From a checkpoint of a small transformer trained on Wikipedia.
Size: 5 heads of 32, MLP 640 GELU, 4.43M parameters.
Architecture: learned positions, no biases in attention or MLP, capped logits.
Training: a variant of Adam for these matrices, 175M tokens, 5326 steps.
Each number is 128 + 24 x the weight over its row's rms, rounded and kept within 0 to 255. Layers, rows and columns count from 0. The size above them is the row's rms in percent of the matrix's.

# layer 4 MLP down (transposed), 640x160, rms 0.124, rows 497-539, columns 80-159
size [115  73 107  69 126  96 100  95 102 110 104 121 108  85  98  90  88 125  82  70 117 103 105  90  94  95 122  82  97 115 100  91  87 128 102  76  99  86 118  94  92 102  97]
[[144 150 110 122 136 105 173  97 138 131 139 148 124 111  59 185 137 144 132  90 149 134 131  99 155 111 133 147 143  84 109 102 141 133 100 135 117 134 126 108 168 121 164 156 162 129 149 152 134 113 142  98 143 108 141 142 139 105 118 119 122 118 140 111 101 122 102 160 117 153  87  79  78 138 113 147 115 152 145 129]
 [111 133  79 135 110 171 143 122 102 135 103 155 132 163 107 137 103 162  96 120 122 129  98 102 143  82 124 130 116 113 172 132 125 140 108 128 150 132  81 170 140 142 111 130  97 123 115 127 179 131  76 164 124 129 131 122 101 146 152 116 135 144 158 117 145 150 101 103 128 143 111  94 104  92 187 118 107 130 109 152]
 [123 152 136 142 123  98 125 164 130 118 131 123 123 107 185 103 129 127 109 108 130 128 154 148 124 117 140 137 149 139 126 115 123 136 125 110 148 122 156 162 131 153 128 123 108 130 113  90 132 119 199 100 128 133 120 103 137 145 159  86 128 131 145  84 119 142  87 138 125 110 116  84 105 109 112 125 127  81 130 112]
 [124 141 146 123 109  63 128 105 113 147 158 129 154 126 157 146 107 159 150 138 133 131 147  86 139  73 145 138 105 113 112 126  97 119 117 132 131 155 118 141 111 197 112 170 121 165 113 133 118 106 101 120 150  97 147 117 130 119 170 145 104 126 146 124 166 121 145 129 128 129  95 129  92 118 129 169 143 127 140 160]
 [ 98 149 124 133 160 141 127  85 106 177 129 127 124  91 129 141 179 168 152 134 115 107 134 111 106 133 123 108  90 178 120 122 116 105 140 122 108 117 134 119 145 117 111  98 107  95 102 113 136 117  63 107 109 139 132 102 145 153 128 117 169 112  99 126 149  69 152 180 127  91 155 177 128 110  97 110 135 150 100 157]
 [123  95 119 137 151 137  95 155 157 133 111 125 129 141 125 153  75 151 113 114 172 146 122 139 147 151 138 151 134 149 136 119 135 124 105 134 139 141 138 165  81 118 114 117 162 134 138 127 108  74 110 194 148  58 146 139 146 108  98 110 123 129  93 135 120 130 119 161 123  87 123  89 122 157 126 208  93 121  68 146]
 [ 99 138  86 141 142 123 136 112 152 128  79 123 113 140 163 164 125 128 147 101 133 133 117 135 111 118 161 170 149  92 134 136 166 138 153 130 133 101 168 183 147  99 100 157 136 129 108 129 146 154 101 108 144  89 123 143  55 149 148 110 150 149  60 143 123 127 142 109 109 103 130  83 104 104 149 138  83 111 162 103]
 [111 124 101 150 129 110 124 132 130 127 131 113 161 117 119 148 109 127 154 123 108 130 104  79 112 133 137 140 137 117 110 133 112 145 116 149 121 120 126 119 110 145 112 150 130 127 123 124 157 136 120 142 119 149 114  99  98 190 154 117 125  99  91 151 116 135 141 114 128 124 120 126 129 138 113 113 130 122 150 178]
 [144 144 122 117 116 128 163 145 107 107  96  97 117 142 115 151 148 126 111  96  89 158 147 126 119 134  78 171 108 134 130 169  88 147 157 106  98 154 118 125 161 151 134 120 145 117 149 120  86 116 162 101  92 127 129 105 122  86  92 123 142 134 115 127 113 101 129 135 149 133 170  87 122  90 130 145 126 151 118 109]
 [140 136 132 136 156 158  98 159 156 112 119 140 132 121 126 141 142 122 162 129 131 155 119 111 176 134 139 145 108 127  95 129 147 111 111 127 142 115 111  81 138 184 105  86 147  89 144 117 137 131 123 151 129 148 145 129 123 111 156 123 140  93 117 116 152  96  97 129 124 140 117 172  86 136 110  94 131 129 112  95]
 [105 108 109 156 159 155 140 139 127  92  90 158 127 138 170 101 153 156 109 159 136 134 151  83 139  93  94 117  89 101 144 137 118 154 148 152 103 105  94 125 128 110  90 129 149  92 161 163 125 116 136 157 105 118 139 131 106 125 124 153 146 144 136 135 120 136 159 134 175 145 150  95 115 126  60 116 109 153 137  81]
 [126 142 152 121  91  88 164 123  95 151 144 167 186 118  85 136 123  97 125 128 150 143 164 113 132 125 113 126 102 110  98 117 148 129 128 115 120 127 197 116 143 105 135 166 102  87 181 101 129 163 124 145 177 137 129 134 174 151 112 113 152 129 134 136 154 175 138 170 154 147 144 129 129  99 140 127  99  95 155  84]
 [137 100 106 149 129 109  89 144 107 149 145 137 100 159 116 113 166 155 131 124 115 144  94 138 116 118 118 146 103 145 139 137 119 126 115 109 125 130 178 123 100  66 113 139 125 193  81 154 153  73 152 129 128 141 107 134  96 167 140 149 142 147 117 103 130 176  92 160  88  95 129  92 133 147 113 140 163 137 131 134]
 [ 98 142  71 159 117 152 119 170 139 153  68 123 119 139 154 151 130 139 161 117 159 154 124 136 132 151 139 114 125 135 103 138 122 143 123 114 187 159 158 174 115 123 170 138 158 128 121 136 115 136 150 103  90 138 101 102 120 120 116 146 126  75 158 101 126 106 157  86 135 177 145 136 140 143 105 118 104 142 147 136]
 [113 173 139 107 119  70 147 125 112 142 122 140 162 126 112 160  95 154 145 137 139 133 107 101 149 117 147 110 177 130 124 159  82 118 118 113 121  62 177 124 129 117 110 135 121 131  89 124 118 137 152 119 185 111 130  80 170 122  98 139 139 140 149 121  96 133 157 132 104 118 106 144 127 124 121 161  80 160 142 152]
 [115 152 128 138  72 123 137 145 113 161 140 128  84 119 157 153 165 148 114  98 133 134 165 118 161 116 177 153 107 147 125 155 120 126  96 103 128 151 154 166 102  95  97 127 111 112 153 136 137 187 140  93 145 120  90 123  86 145 122 150 122 142 133 117 118 115 120 125 135 109 133 144 103 103 123 144 114 120 120 141]
 [120 132 125 136 106 154 139 175 116 129 102 133  76 143 108 135 127 118 123  77 155 164 121 130 136 144  85 116 104 110  92 106 120 139 140 134 167  87 152 119 105 102 106 141 162 136 101 151 113  89  77 130 118 152 124 103  91 144 133 111 124 103 149 146 150 171 158  90 168  99 108 130 106 143  98 145  84 153 142 107]
 [115 115 107 118 131 102 142 189 157  97 122 136 114 155 110 142 103 114 147 200 122 148 165  94 108 159 114 167  90 125 145 123 159 115 154 116 105 130 114 102 173 131 121 140 100 146 102 153 112 108 164 180 111 121 141 144 128 137 142 132 111 142 114  95 115 153 110 137 118 167 139 128 152 118 112 116 144  68 153 134]
 [134  81 118 176 144 108 133 124 144 114 153 116  98 158 169 156 157 100 114 155 170 119 102 113 168 117 132 139 164 148 127 107 161 153 129 130 126  86 131 119 151 131 114  46 113 122 118 164 123 129 137  98  96 120 139 145 145 112 138  93 170 132 126 133 158 107 111 175  88 114 147 125 133 141 162 104 139 161 118 151]
 [105 130 106 120 138 163 109 140 124 143 127 123 170 128 145 123 133 172 128 147 184 106 143 109 155  93 150 146 109  96 117 148 118 110 105 135 119 154 174 103 112 144 141 138 110 110 103 106 150 136 118 114  99 137 130 120  97 131 120 126 153 135 117 159 174 116 121  99 140 163 128 119 169 119 124 162 136 147 115 133]
 [108 107 128 112 117 101 153 157  99 128  93 141 111 111 164 127 144 135 148 119 131 126  85 143 144 114 110  79 122 148 130 114 124 115 102 123 106 134 104 151 136 136 142 137 153 185 169 147 167 106 135  90  95 142 125 145 115 202 137 108 162 137 112 108 122 144 132 109 125 150 119 118 133 123  80 153 156 114 131  77]
 [168  93 100 136  69 135 123 134 116 165 113 117 137 106 124 145 188 186 131 123 100 117 117 170 146 119  93 149 113 139  90 129 137 132 125 104 131 112 166 131  87 102 148 144 118 136 105 105 107 126 143 124  93 137 112 146 138 156 106 147 113 100 139 100 121 114 100  88 176 157 118 115 125 126 127 103 108 136 147 114]
 [107 153  99 102 183 152 106 107 116 120 144 112 182 109 143 141 138 170 144 157 124 105 140 122 147 103  88 104 139  96 126 116 154 114 152 187 119 130 150 121 119  95 110 136 112 144  92 108 127 126  65 126 101 142 140 100  87 144 123 121 137 143 125 120 144 111 192 146 137 138 143 157 129 140  94 138 149 187 117 113]
 [109 155 125 119 159 115  68 114 137 120 117 158  93 127 107 144 135  82 159 140 112 157  98 106 105 142  89 103 102 129 150 177 145 111 124 112 139 151 113 146 133 176 116 134 108 127 140  98 117 122 114 124 130 128 152 161 131 130 146 141 179  94 109 126  98 151 104 149  93 131 130 133  78 127  74 152 138 136  98 149]
 [ 90 115 124 125 166 125 147 118 123 121 107 122 171 123 159 142 104 117 130 117  86 147 116 142 103 157 114  94 177 138 124 109 111 139 107 124 129 120 151 149 167 165 111 149 148 153 103 115 126 142 134 135 115 104 151 125 111 127 127  88 113 136 166  99  60 101 119 103 134 126 121 168 108 124 134 141 170 116 135 157]
 [145 120  92 153 176 133 150 151 140 105 156 123 135  95 112 112 126 174 121 103 121 129 142  93 152 109 147 128 153 122 119 131 117 146 118 135 123 216 135 176  99 109 114 115 114 124  99  98 102 125 150 138  78 113 140 153 124 130 157 112 154 136 135 142  87 117 125 114 152 157 100 101 123 141 116 128 136 154 148 150]
 [112  97 119 135 120 165 131 126 130 169 104 136  97 110 134 152 139 140 142 127 124  94 126 111 184 126 133 152 136 160 112 103 121 116 105 133 138 124 112 142 166 143 136  92 154 108 175 111 123 115  99 160 191 115 176 115 146 129 133  75 105  87 133 161 128 111 168  76 164 120 155 135 140 124 136 135 148 113 122  96]
 [147 148  80 108  74 108 114 102 125 124 142 131 135 166 140 104 148  79 164 140  84 106 136 123 101 136 211 112  79 128 115 150 131 127 128 144  77 105 168 146 109 136 154 120 131 122 108 133 132 132 115 115 138  83 147 115 114 140 129 119 170 149  96 139 155 157 144 118  91 153 130  87 146  75  94 134 108 103 157 145]
 [128 124 136 126 138 122 167 109 144 130 134 139 109 145 108 181 181 150 142 108 116 127 135 136 131 105 127 149 135 133 123 132 160 137 116 125 141 133  89  98 129 100 139 133 119  99 137 115 151 163 123 103 122 111  79 155 189 159 119 158 147 106  90 143 146 125 133 114  78 132  93 134 140 143 138 117 104  89 151 117]
 [154 145 146 136 132 138 126 130 104 159  89 119  80 108 105 104 137 153  83 130 118 124 127 142 121 127 146 149 122 152  97 161 128 139 116  99 124 105 169 122 128 152  94  95 135 127 129 143 162 172  93 126 103 120 157 119 126 197 131 110 117 147  70 157 117 120 109 197 160 108 109 130 131 139  74 151 144 104 117 146]
 [144 130  88 136 144 104 154 185 214 125 142 116 138 154 135 160 154 116 153 126 166  96 141 148 102 141 152  97 120 114 114 117 119 111 134 121 117 140  87 120 125 103  93 197  99 129 105 142 125  94 151 148 106 130 115 122 119  92  92 138 105 130 118 159 104 114 101 112 140 106 102 130 147 154 153 109  96 166 144 142]
 [114 163 100 128 141 126 149 130 112 123 110 140 133 151  94  98 128 182 120 134 167 137 156 112 110  91 163 153 115 137 132 140 126 131 106 145 109 126 124 130 118 148 131 177 129 138 125 128 127 123 133 128 112 114 154  92 132 140 145 110 117 125 118 135 114  95 136  93 124 115 147  67 158 141 125  91 118 117 122 150]
 [157 130  87 131 142  83 188 119 130 139 137 149 133  89 168 120 113 130 130 154 141 143 130 102  73  90 173 120 138 129 117 145 107 133 142 147  85 111 123 144 147 131 195 164 162 110 113 117 117 146 131 130  92 123  57 157 168 144 137 135 133 157  64 122 118 108 115 112 119 179 120 110 117 109 129 150 133 128 177 161]
 [136 193 122  87 114 142 128  94 144 139 168 171 146 128 118 165 149 157 139 108 130 165  93 138 170  96  93 168 107 121 103 127 165 168 105 107 146 146 120 133 119 148 106 158 137 156 106 116 130 103 127 117 137 136 146 105 106 102 137 113 115 134 160 154 151 109 121  81 132 118 119 113  84 136 148 117  84 181 138 150]
 [168 145 130 148 113 144 158 111 113  81 144 128 137 104 101 171 128 124 111 149 163 128  79 142 121 153 102 127 153 145 126 143 119 149 113 118  93 156 111 131 137 118 129 154 126 120 141 132 152 122 106  90  94 128  85 199 116 144 144 114 125 121 112  97 113 107 143 149 133 109  95 132 126 115 144 120 181 125 117 160]
 [113 142 110 108  96 104  95 140  88 127 122 148 150 136  94 137 117 156 132 122 127 130 109 126  81  93 142 119  98  95 129  96 142 124 132 145 120 172 106 151 122 137 114 188 130 158 133 113 108 107 129 169 149 109 120 124 107 129 146 134  80 110 146 137 151 114 119 107 113 103 106 118 143  93 118 144 127 106 103 158]
 [111 105 170 127 195 128 117 112 159  90 131 142 127 168 131 121 140  76 125 110 101 179 107 135 103 143 147 130 137 131 138 177 134 116 152  88 121 142 140 118 148 132 118 143 120 110 109 150 130 154 132 110  92 172 108 103 116 136 142 105 149  88 132 143  94  78 121 109 168 117 140 129 108 163 104 121 113 122 162 136]
 [149 117 142 115  98 158  74 132 167 132 105 140 161 146 113 128 130 137 138 151  85 205 136 134  98 141 178 157 152 116 140 138 154 135  93 125 116 147 144 164 117 167 116  80 151 108 116 102 116 108  95 126 125 128 108 115 146 119  95 140 172 132 138 143  99 143 102 139 200 121 106 103 137 128 133 136 161 113 107 117]
 [ 89 121 122 157 132  80 130 119 159  71 142 130 130  86 135 115 141 117 141 133 115 128 154 129 129 106 175 170 116 119 110 121 148 120 165 132 119  92 152 173 148 181 128 134 147 192 119 136 153 122 148 138  96 145 142 165 165 154 140 121  95 112 135  57 151 104 160  94  92 116 122 119  94 182 132 141 120 132 120  94]
 [139 116 130 137 149 147  95 154 153 152  92 141 151 157  94 146 140 109 133 117 119 108 168 131 103 140 162 176 125 141 131  80 163 132 121 162 102 159 154 132 135 117 173 167 142  90  67 133 158 145 104 108  93 135 108 128  87 144 116  97 116 144 136 126 136  87 155 161 149 161 114 103 134 115 132  98 160 121 121  98]
 [144 104  96 149 151 126 135 183 103 112 123 122 125 122 159 159 135 113 146 109  65  99 144 112 138 111  97 114 172 130 123 202 134 123 168 101 141 148 123 118 170 120 132 106 141 125 108 129 111 123 112 108 157 128 160 118 132  88  93 157 162 132 118  98 102  67 137 164 123 145 145 139  99 140 100 125 134 151 151 139]
 [ 99 135  82 132 157 121 167 153 139 136 122 128 121 126 154 107  85 136 112 101 179  86 151 162 130 141 122 135 117 161 112 107 122 107 105 156 129 173  85 156 130 139 145 166 131 142  91  99 149 152 161 116 108 170 134 153 146 150 120 129 146 149  98  97 143 165 137 129 114  87  89 118 110 102 190 146 152 139  97 104]
 [148 173 143 112 126  94 104 116 113  78 168 130 173 137 172 131 125 151 152 120 148 129 144 144 126 157 118 119 138  91 127 133 123 126 154 138 118 116 103 131  82 120 128 116 134 141 107 143 114 147 102 145 167 110 130 119 104 161 123 133 149 135 131 130 154 146 142 100  75 141 175 128 111  99 135 134  93 133 129 113]]
# layer 4 MLP up, 640x160, rms 0.154, rows 498-539, columns 80-159
size [ 85 107  86 114 108 102  85  97 112 100 110 102  99 104  93 102 111  97  81 123 111 105  87 108 104 119 103  92 112 105  90  98  99  95  89  96  93 123  90 100  97 112]
[[ 90 144 139 153 111 130 100 153  90 113 165 124 150 133 144 107 116 159 151 142 149 121 103  80 120 106 127  91 133 142 109 132 126 145 120 138 149 162 105 100 144 151 120 190 128 137  90 122  98 137 104 149 139 135 139  46 130 136 145  94 121 100 106 134 146 108  68 123 118 108 123 140 115 139 112 150 142 101 128 144]
 [163 171 130 162  95 112  89 128 148 100 125 122 173 129 146 150 143 121 119 118  97 105 132  53 124 167 167 145  68 157 129 131 146 110 102 186 150 103  92 118 134  83 141 151 141 126 163 125 109 129  92 131 136 101 145 124  79 112 131 153 147 124 131 187 174 101 135 144  99  73 120 119 119 144 132 138 145 128 121 116]
 [142 146 128 141 144 119 114 148  96  81 157 116 154 107 132  97  95 126 191 162 144 101 141 105  97 120 106 100 125 104  91  97  87 140 113 138 123 110 114 111 156 105 121 150 147 119 113 156  91 162 159 147 118  91 102 115 131 173 137 123 145 123 118 147 129 134  85 141 158 119 108  99 143 149 118 135 120 154 106 165]
 [103 133  98  83 138 153  51 163 114 125 199  91 122 143  91 139 125 125 188 177 128 105 103 113 125 107 118 137 163 145 112 102 130 125 142 177 143 167 155 138 155 127 132 135 122 129 101 135  90 142 144 149 114 132 115 121 137 119 168  87 131 117 108 115 170  83 141 138 140  60  95 132 148 141 171 112 132  94  78 144]
 [ 94 117  91 169 126 131 126 156 117 145 179 108 133 156 116 102 114 196 161 156 132 137 140 118 126 150 141 120 165 107 151 127 163 133 110 139 161 159 144 134 137 101 125 158 167 142 103 188 121  99 137 130 144 127 106 117 129 141 138  94 125 104 118 115 133 127  95 143 156 124 128 132  98 147 127 124  95 153 141 127]
 [112 152  84 136 131 167  91 136 111 133 152 115 139 206 154 167 126 148 153 128 116 103 114  93 106  76 169 140 158  65 141 103 134 125 109 185 145 127 113 167 111 164 150 147 133 153 123 119  98 119 144 156  99 134 154 107 139 153 171 123 147 114  95 106 117  99 118 146 105 139 116 149 128 106 129 114 138 131 124 118]
 [103 165  86 181 121 142 119 126 124 146 136  87 125 153 160 143 126 123 126 165  99 143  96  94 148 117 135 102 132 131 121 118 139 148  91 138 130 125  99  97  99 159 116 158 137 133 128 185 128 129 136 136 126 154 157  83 119 154 169 126 114 128  79 154 153 145 127 150 127 140 133 127  78 137 110 127 109 129 151 145]
 [140 166 134 128 160 110 135 106  69 132 105 114 182 160 159 124  76 118  92 110 129 123 129 112 114 151  96  97 113 126 142 151 108 122 123 131 127 106 118 123 138 128 115 144 167  79  88 132  97 114 163 141 128 135 122 116  68 141 138 137 112 127 105 138 147 128 121 131 136 134 139 124 120 136 142 147 162 130  87 134]
 [144 114 115 152 143  77 125 139 126 126 180  99 146 188 117 139 109 126 128 101  90 129 117  96 142 170 136 131  89  97 162 128 156 138 118 163 152 114  78  84 125  68 140 156 132 171 147 155 100 103 124 137 134 140 127  91 115 159 137 124 122  80 103 167 132 120 111 145 113  56 123 149  98 146 110 141 113 147 117 180]
 [118 135 137 153 109 137 111 146 139 158 171 112 114 124  71  96  83 123 161 125 124 137 144 113 118 123 113 132 147 158 125  57 164 142 126 125 105 120 105  99 143 121 122 137 156  85 147 156 139 144 124 103 127 111 120 118 142 131 152  84 118 134 124 150 142 119 115 182 138 132 112  92  89 132 144 132  90  98 128 179]
 [108 118  94 149  91 160 108  69 116 158 141 147 162 148 108  95 138 152 150 152 137 157 111 165 151 143 126 167 114 117 114 110 125 126 111 117 122 123 150  98 121  90  67 140 154 123 128 131 109 132 126 187 163 115 115 142 120 105 159 160 112 120 139 121 131 151  94 129 138 149 140 130 150 174 125  90 108 100 117 137]
 [118 165 154 104 130 164 109 102 158  88 100 149 131 126  93 151 140 118 107 146 114 150 129  91 139 165 127 137 120 119  85  79 180 118 162 127 134 152 121 121 123 136 100 118 120 133 119 144  99 148 158 140 138 126 166  69 119 115 162 122 106  64 148 127 115 135 130 131  95  99 153 132 102 104  76 144 134 173 129 130]
 [117 168 104 116 105 165 111 139 125 126 137 126 142 104 188 133 148 145  90 123 135 103 139 114 137 139 121  90 164  86 132 119 100  92 128 150  99 193 131 121 112 165  88 156 117 146  82 125 143 110 141 142 114 131 105 136  83 110 153 115  94 137 104 136 139 117 131 119 150 167 165 115 125  88  94 142 144 147 121 119]
 [103 135 158 130  81 133 133  97 118 125 136 109 121 156 133 165  79 149 119 132 136 118 121  86 100 168 150 134 139 144 148 114  90 139  80 139 176 165 128  99  99  97 123 148 155  65 125 111 156 142 135 157 126 130 131 148 105 127 136 165  48 114 133 139 171 134 119 151 108 119 121 104  99 126 139 131 111 153 124 172]
 [159 132 142 161 132 156 122 147  90 105 102 129 128 118 114 136  95 108 143 130 107 114 120 111 120 123 124 131 172 149 129 126 107 138 141 125 170 118 107 140 122 137 153 154 172  98 118 132 113  98 116 113 192 151 159 116 107 114 133 120 151 129 115 188 177 112  95 169 110 110 113 136  90  99 177 133 112 106  94 152]
 [129 107 149 121 129 128  98 158 119 119 120 156 133 107 109 108 134 156 121 106 141 103 136 105 131 168 131  71 159 130 117 127 135 122 119 144 141 180 103 118 153 111 101 125 135 161  61 136 145  92  87 107 119 166 122  95  98 106 134  92 124  86  87 140 139 111 146 139 132  82 110 125  91 118 126 135 161 126 146 151]
 [135 148 111 147 119 126 105 129 130 145 127 125 150 124 142 106 145  82 158 116  93 151 159 102 153 167 114 165 105 137 103 118 140 140 102 169 127 120  77 121  78 124 111 149 105  92 110  91 136  83 119 178 155 170 132 121 105 122 166 124 106 131  60 130 196 105 108 110 123 164 122 124 128 127 162  90 114 117 135 119]
 [120 126 120 131 158 165 121 134 124  91 156 140 122 139  99  90 143 161 136 123 107 102 135 104 116 153 154 118 183 138 143 126 145 114 109 117 122 126 138 116 106 140  79 133 137 150 106 121 135 112 140 133 128 108 103 121 109 121 156 126 100 114  61 203 116 163 134 134 122 154 152 128  71 118 130 141 149 119  95 140]
 [108 139  96 176 140 149 126 150 100 149 170  87 117 162 151 119 145 157 144 134 117 109  92  84 158 152 156 127 128  78 107 104 116 114 107 153 121 113 102  79 125 116 109 176 113 102  98 178 107 122 105 142 119 152 137 121 145 146 119 102 134 138  69 144 110 153 120 123 113 156 154 119 109 148 121 134 127 121 154 150]
 [114 127 106 203 129 126 161 136  82 147  90 117 156 117 125 114 113 167 134 107 146 130 110  98 145 114 156 127  96 124 140  93 155 145 110 122 129 140 122 141 143 158 128 152 127 167 129 145  92 110  94 113 143 131 118 105 110 128 125 106 129 111 140 149 170  92 122 185 137 111 128 107 124 136 133 167 103 176 131 149]
 [122  92 111 101 124 113  77 138 131 162 120 120  83 175 141 143 127 184 166 158 117 144 126 160 114 104 133 153 166 119 100  93 140 140 125 140  98 125 124 117 130 155  94 153 151 105 151 173 124 114 111 109 145 159 132 119 118 130 122 111 170 118  96 113 109 112 120 177 104 117 111 100 146 119 156 103  84 101  75 127]
 [126 134 118 117 133 179 111 164  80 123 146 129 114 120 133 155 136 187 125 214  93 100 138 127 122 103 132  75 168  90 139 114 136 117 139 153 113 139 122 135 129 158 117 134 148 151 111 151  70 125 129 151 139 103 134  98 138 135 146 100 141 119  74 155  76 131 145 153 148  86 101 148 137  96 137 162 135  75  49 130]
 [144 124 125 176 137 144 148 144 125 129 126  78 130 161 114 117 122 144 122 155 151 140 161  62 154 103 117 113 161 113 134 122 161 162  99 136 130 111  99  91 111 129 145 170 169  91  91 183 115 135 129 163 113 126 114 105 124 141 149  98 151 135  91 137 171 113 114 147 119 104 104 117 131 157 136 128 116 117 119 174]
 [139 111  95 137 160 129 133 141 119 112 174 133 153 148  84 132 142 172 163 157 110 128 154 146 115 135 120 135 181 131 124 137 142 119 154 129 139 139 110 145 138 157 104 185  80 141  93 177 104 100 137 142 130 130 134 115 130 112 152 117  88 146 121 138 120 157 102 152 144 151 126 104  66 120 119 118 107 135 130 157]
 [135 147 118 140  97 141 102 130 151 167 150 140 101 121  99 121 158 155 133 172  75 151 111 126 115 133  80  78 128 120 116 132 136 119 175 121 144 123 144 112 125  85  79 142  98 144 124 111 100 182 126 136 144  99 157 116 133  86 183 144 115 129  97 112 138 156 119 152 143  97  80 162 123 112 126 133 109  82  88 127]
 [136 121 132 168  92  91  97 116  93 167 163 115 159 170 167 146 137 177 126 148 153 138  81 148 129 126 140 108  93 148  96 113  77 146  86 118 117 106  88 123 122 129 113 144 114 132 128 128 130  88 118 125 155 164 118 124 122  98 114  91 114  98 121 142 158 173 112 130 152 118 100  97 145 110 108 112 127 151  89 155]
 [143 162 126 118  99 117 100 137 110 107 195 117 129 168 143 136  73 100 162 136 168 105 141  98 105 117 118 141  94 116 140 120  95 148 100 145 109 170 125  80 136 123 103 157 150  69 138 149 124  92 133 148 133 145  97 123 127 125 144 117 132 100 137 160 153 118 130 137 145 130 128  64 163 168 123 130 114 177 133 156]
 [126  98 122 111 132 152  99 165 101  86 113 141 169 138 147 122 145 136 126 100 103 126 131 137 124 150 150 121 117 151 133 124 142 103  93 148 118 167  99 128 138 158 148 132 160 159  69 131 107  88 130 131 119 156 131 113  89 104 147 171 112 135  99 148 156  78 135 121  96 117  97 132 105 119 128  96 149 152 156  99]
 [114 118 117 185  97 125 137 109 109 133 110 135 158  97 133  98 120 133 131  91 168 134 138  83 135 147 155  90 144 146 146 106 158 126  99 162 119 124 132 101 147 127 166 138 168 146  72 135 131  98 115  94 168 155 101 101 114 144 117 107 118 124 122 134 151 119 123 142 102 114 154 130 119 148 138 149  91 141 127 164]
 [101 150 123 169 131 128 138 119 134 129 156 107 119 189 144 114 120  97 154 151 162 131 178 102 145 150 174 135 162  83 132 120 166 150  98 129 136 133 114 114 116 112  83 153 164 107  86  97  87 116 107 124 182 115 102 105 134 130 143 110 140 133 111 162 152 104  89 138 118 132 148 117 132 146 149  98 134 124 127 155]
 [140 158  85 130 120 129  83 113 119 150 158 111 133 163 147 134  91 169 137 129 117 143  94 111 130 121 187  97 127 126 162 113 126 135  97 180 128 133  68 111 144 116 101 161 142 155 125 162 130 107 139 146 101 152 116  99 118 139 133 103 120  92 103 140 134 143 138 123 162 114 139  91 133 149 112 137 108 142 138 178]
 [172 131 132 107 139  96 135 145 137 129 134  97 170 148 115 137 100 147 126 103 131 127 111 121  97 168 151 112 117 156 149 134  95 115  74 161  98 107  99  50 111  98  83 168 101 147 126 148 141  95 139 119  97 134  95 140 107 198 144 132  87 140 129 143 111 138 104 132 142 111 125 101 141 118 101 165 128 171 140 180]
 [148 177 122 129  99 147  99 124 152 154 120 115 102 127 178 140 102 142 129 153 132 105  96 123 130 164 135  95 127 123 104 113 110 127 109 129 158 160  82 138 127 160 111 160 120 135 108 132 107 111 127 123 126 151 134  90 127 110 149  81 111 134 118 156 189 138  98 100 154 125 157 129 132 147 121 133 142 167 159 127]
 [112 121  95 125  74 161 145  98 136 166 110 140 103 144 109 127 147 125 112 147  89 107 154 133 107 114 136 103 147 105 146 134 114 128 141 117 147 154 151 136  74 184 103 160  90 116  92 104  98 127 120 167 150 167 173  95 119  94 167 140  64 110 110 133 127 116  87 149 117 136 135 122 102 146 116 138 161 145 123 135]
 [ 97 135 119 116  90 124  69 150  95 105 154 125 144 149 117 162 121 141 145 185 113  94 103 124 133 121 119  73 140 100  89 117 147 114 110 133 158 150 125  95 145 119  96 169 101 161 110 143  95  95 130 152 148 117 151  92 111 139 146 116 119  82 119 150 143 104  89 142 113 107 126 139 153 114  64 153 156 151 102 144]
 [128 132 134 166 120  85 142 105 121 122 116 100 147 115 130 117 128 136 133 160 144 126 144  72 131 150 137 127 145 121 107 133  87 145 108 133 115 114 112  92 110 129  82 139 151 132 121 163  83 116  85 120 126 125 105  71 122 153 158 144 144 108 136 131 163 138 103 130 109 117 135 128 144 163 114 127 136 133 137 185]
 [146 167 125 153 111 129 150 132 105 125 135 106 114 146 119 135 103 141 141 124 123 150 126  74 139 165 114 117 157 170 115 133 132 128 121 132 130 100 111  71 112 148 115 131 125 199 105 152 141 136 115 142 114 140 116 129 156 123 136 121 121 107 113 162 147 150 143 136 120 133 152 129  66 161 108 112 138 103 107 145]
 [110 109 127 121 118 114 115 117 126 105 149 139 110 153 134 147  69 135 159 130 114 103 118 159 182 167 110 112  86 145  97 122 136 140 114 150 132 120 123 125 119  88  88 138 129 175 146 120 138 118 139 106 144 155 126 118  99  98 136  91 114 133 135 114 117 157  79 125 137 156 100 108 133 170 158 119 123 116 145 115]
 [121 105 100 153  74 193  68 106 157 118 133 162 125 147  96 104 146 114 160 133 115 148 133 145 118 122 146 146 141 148 132 106 134 120 139 115 178 157 118  94  99 152 107 151 163 129 127 122 126 117 129 140 127 150 119 124 121 105 143  66 111 137 117 137 161 103 113 116 116  93 100 125 145 133 148  92  97  55 121 126]
 [120 114 122 155  52 103 113 134 119 132 153 127 108 176 110  84 107 137  95 124  98  90  79 131 144 117 118 120 112 106 150 137 154 147 128 117 190 144  78 138 124 138  80 145 114 122 119 128 134  91 172 147 131 144 155  97 122  96 140 115 107  75 145 149 191 126  87 123  96 135 125 103  94 154 126 152 127 138 129 143]
 [164 127 129  98 111  75  97 112 144 166 104 145 111 156 130 104  79 136 119 118 136 120 142 155 127 174 144 113 109 108 114 145 156 133  70 147 121 115 105 137 124 136  71 149 134 123 131 112 156  85 102 151 159 171 131 136 123 126 145 140  84 119 114 101 126 142 141 111 114  84  95 133 112 134 161 127 116 152 109 135]
 [106 105 148 130 119 104  98 128 101 102 162  93 155 165 133 153  49  94 161 108 134  83 135  99 112 131 113 129 152 102 149 104 120 134 124 159 156 106 111 103 106 165 129 137 114 113 140 128 163 140 139 153 100  99 118 130 108 116 138 139 132 100 115 125 190 115 120 148 143 104 118  74 137 128 176 126 143 170 121 159]]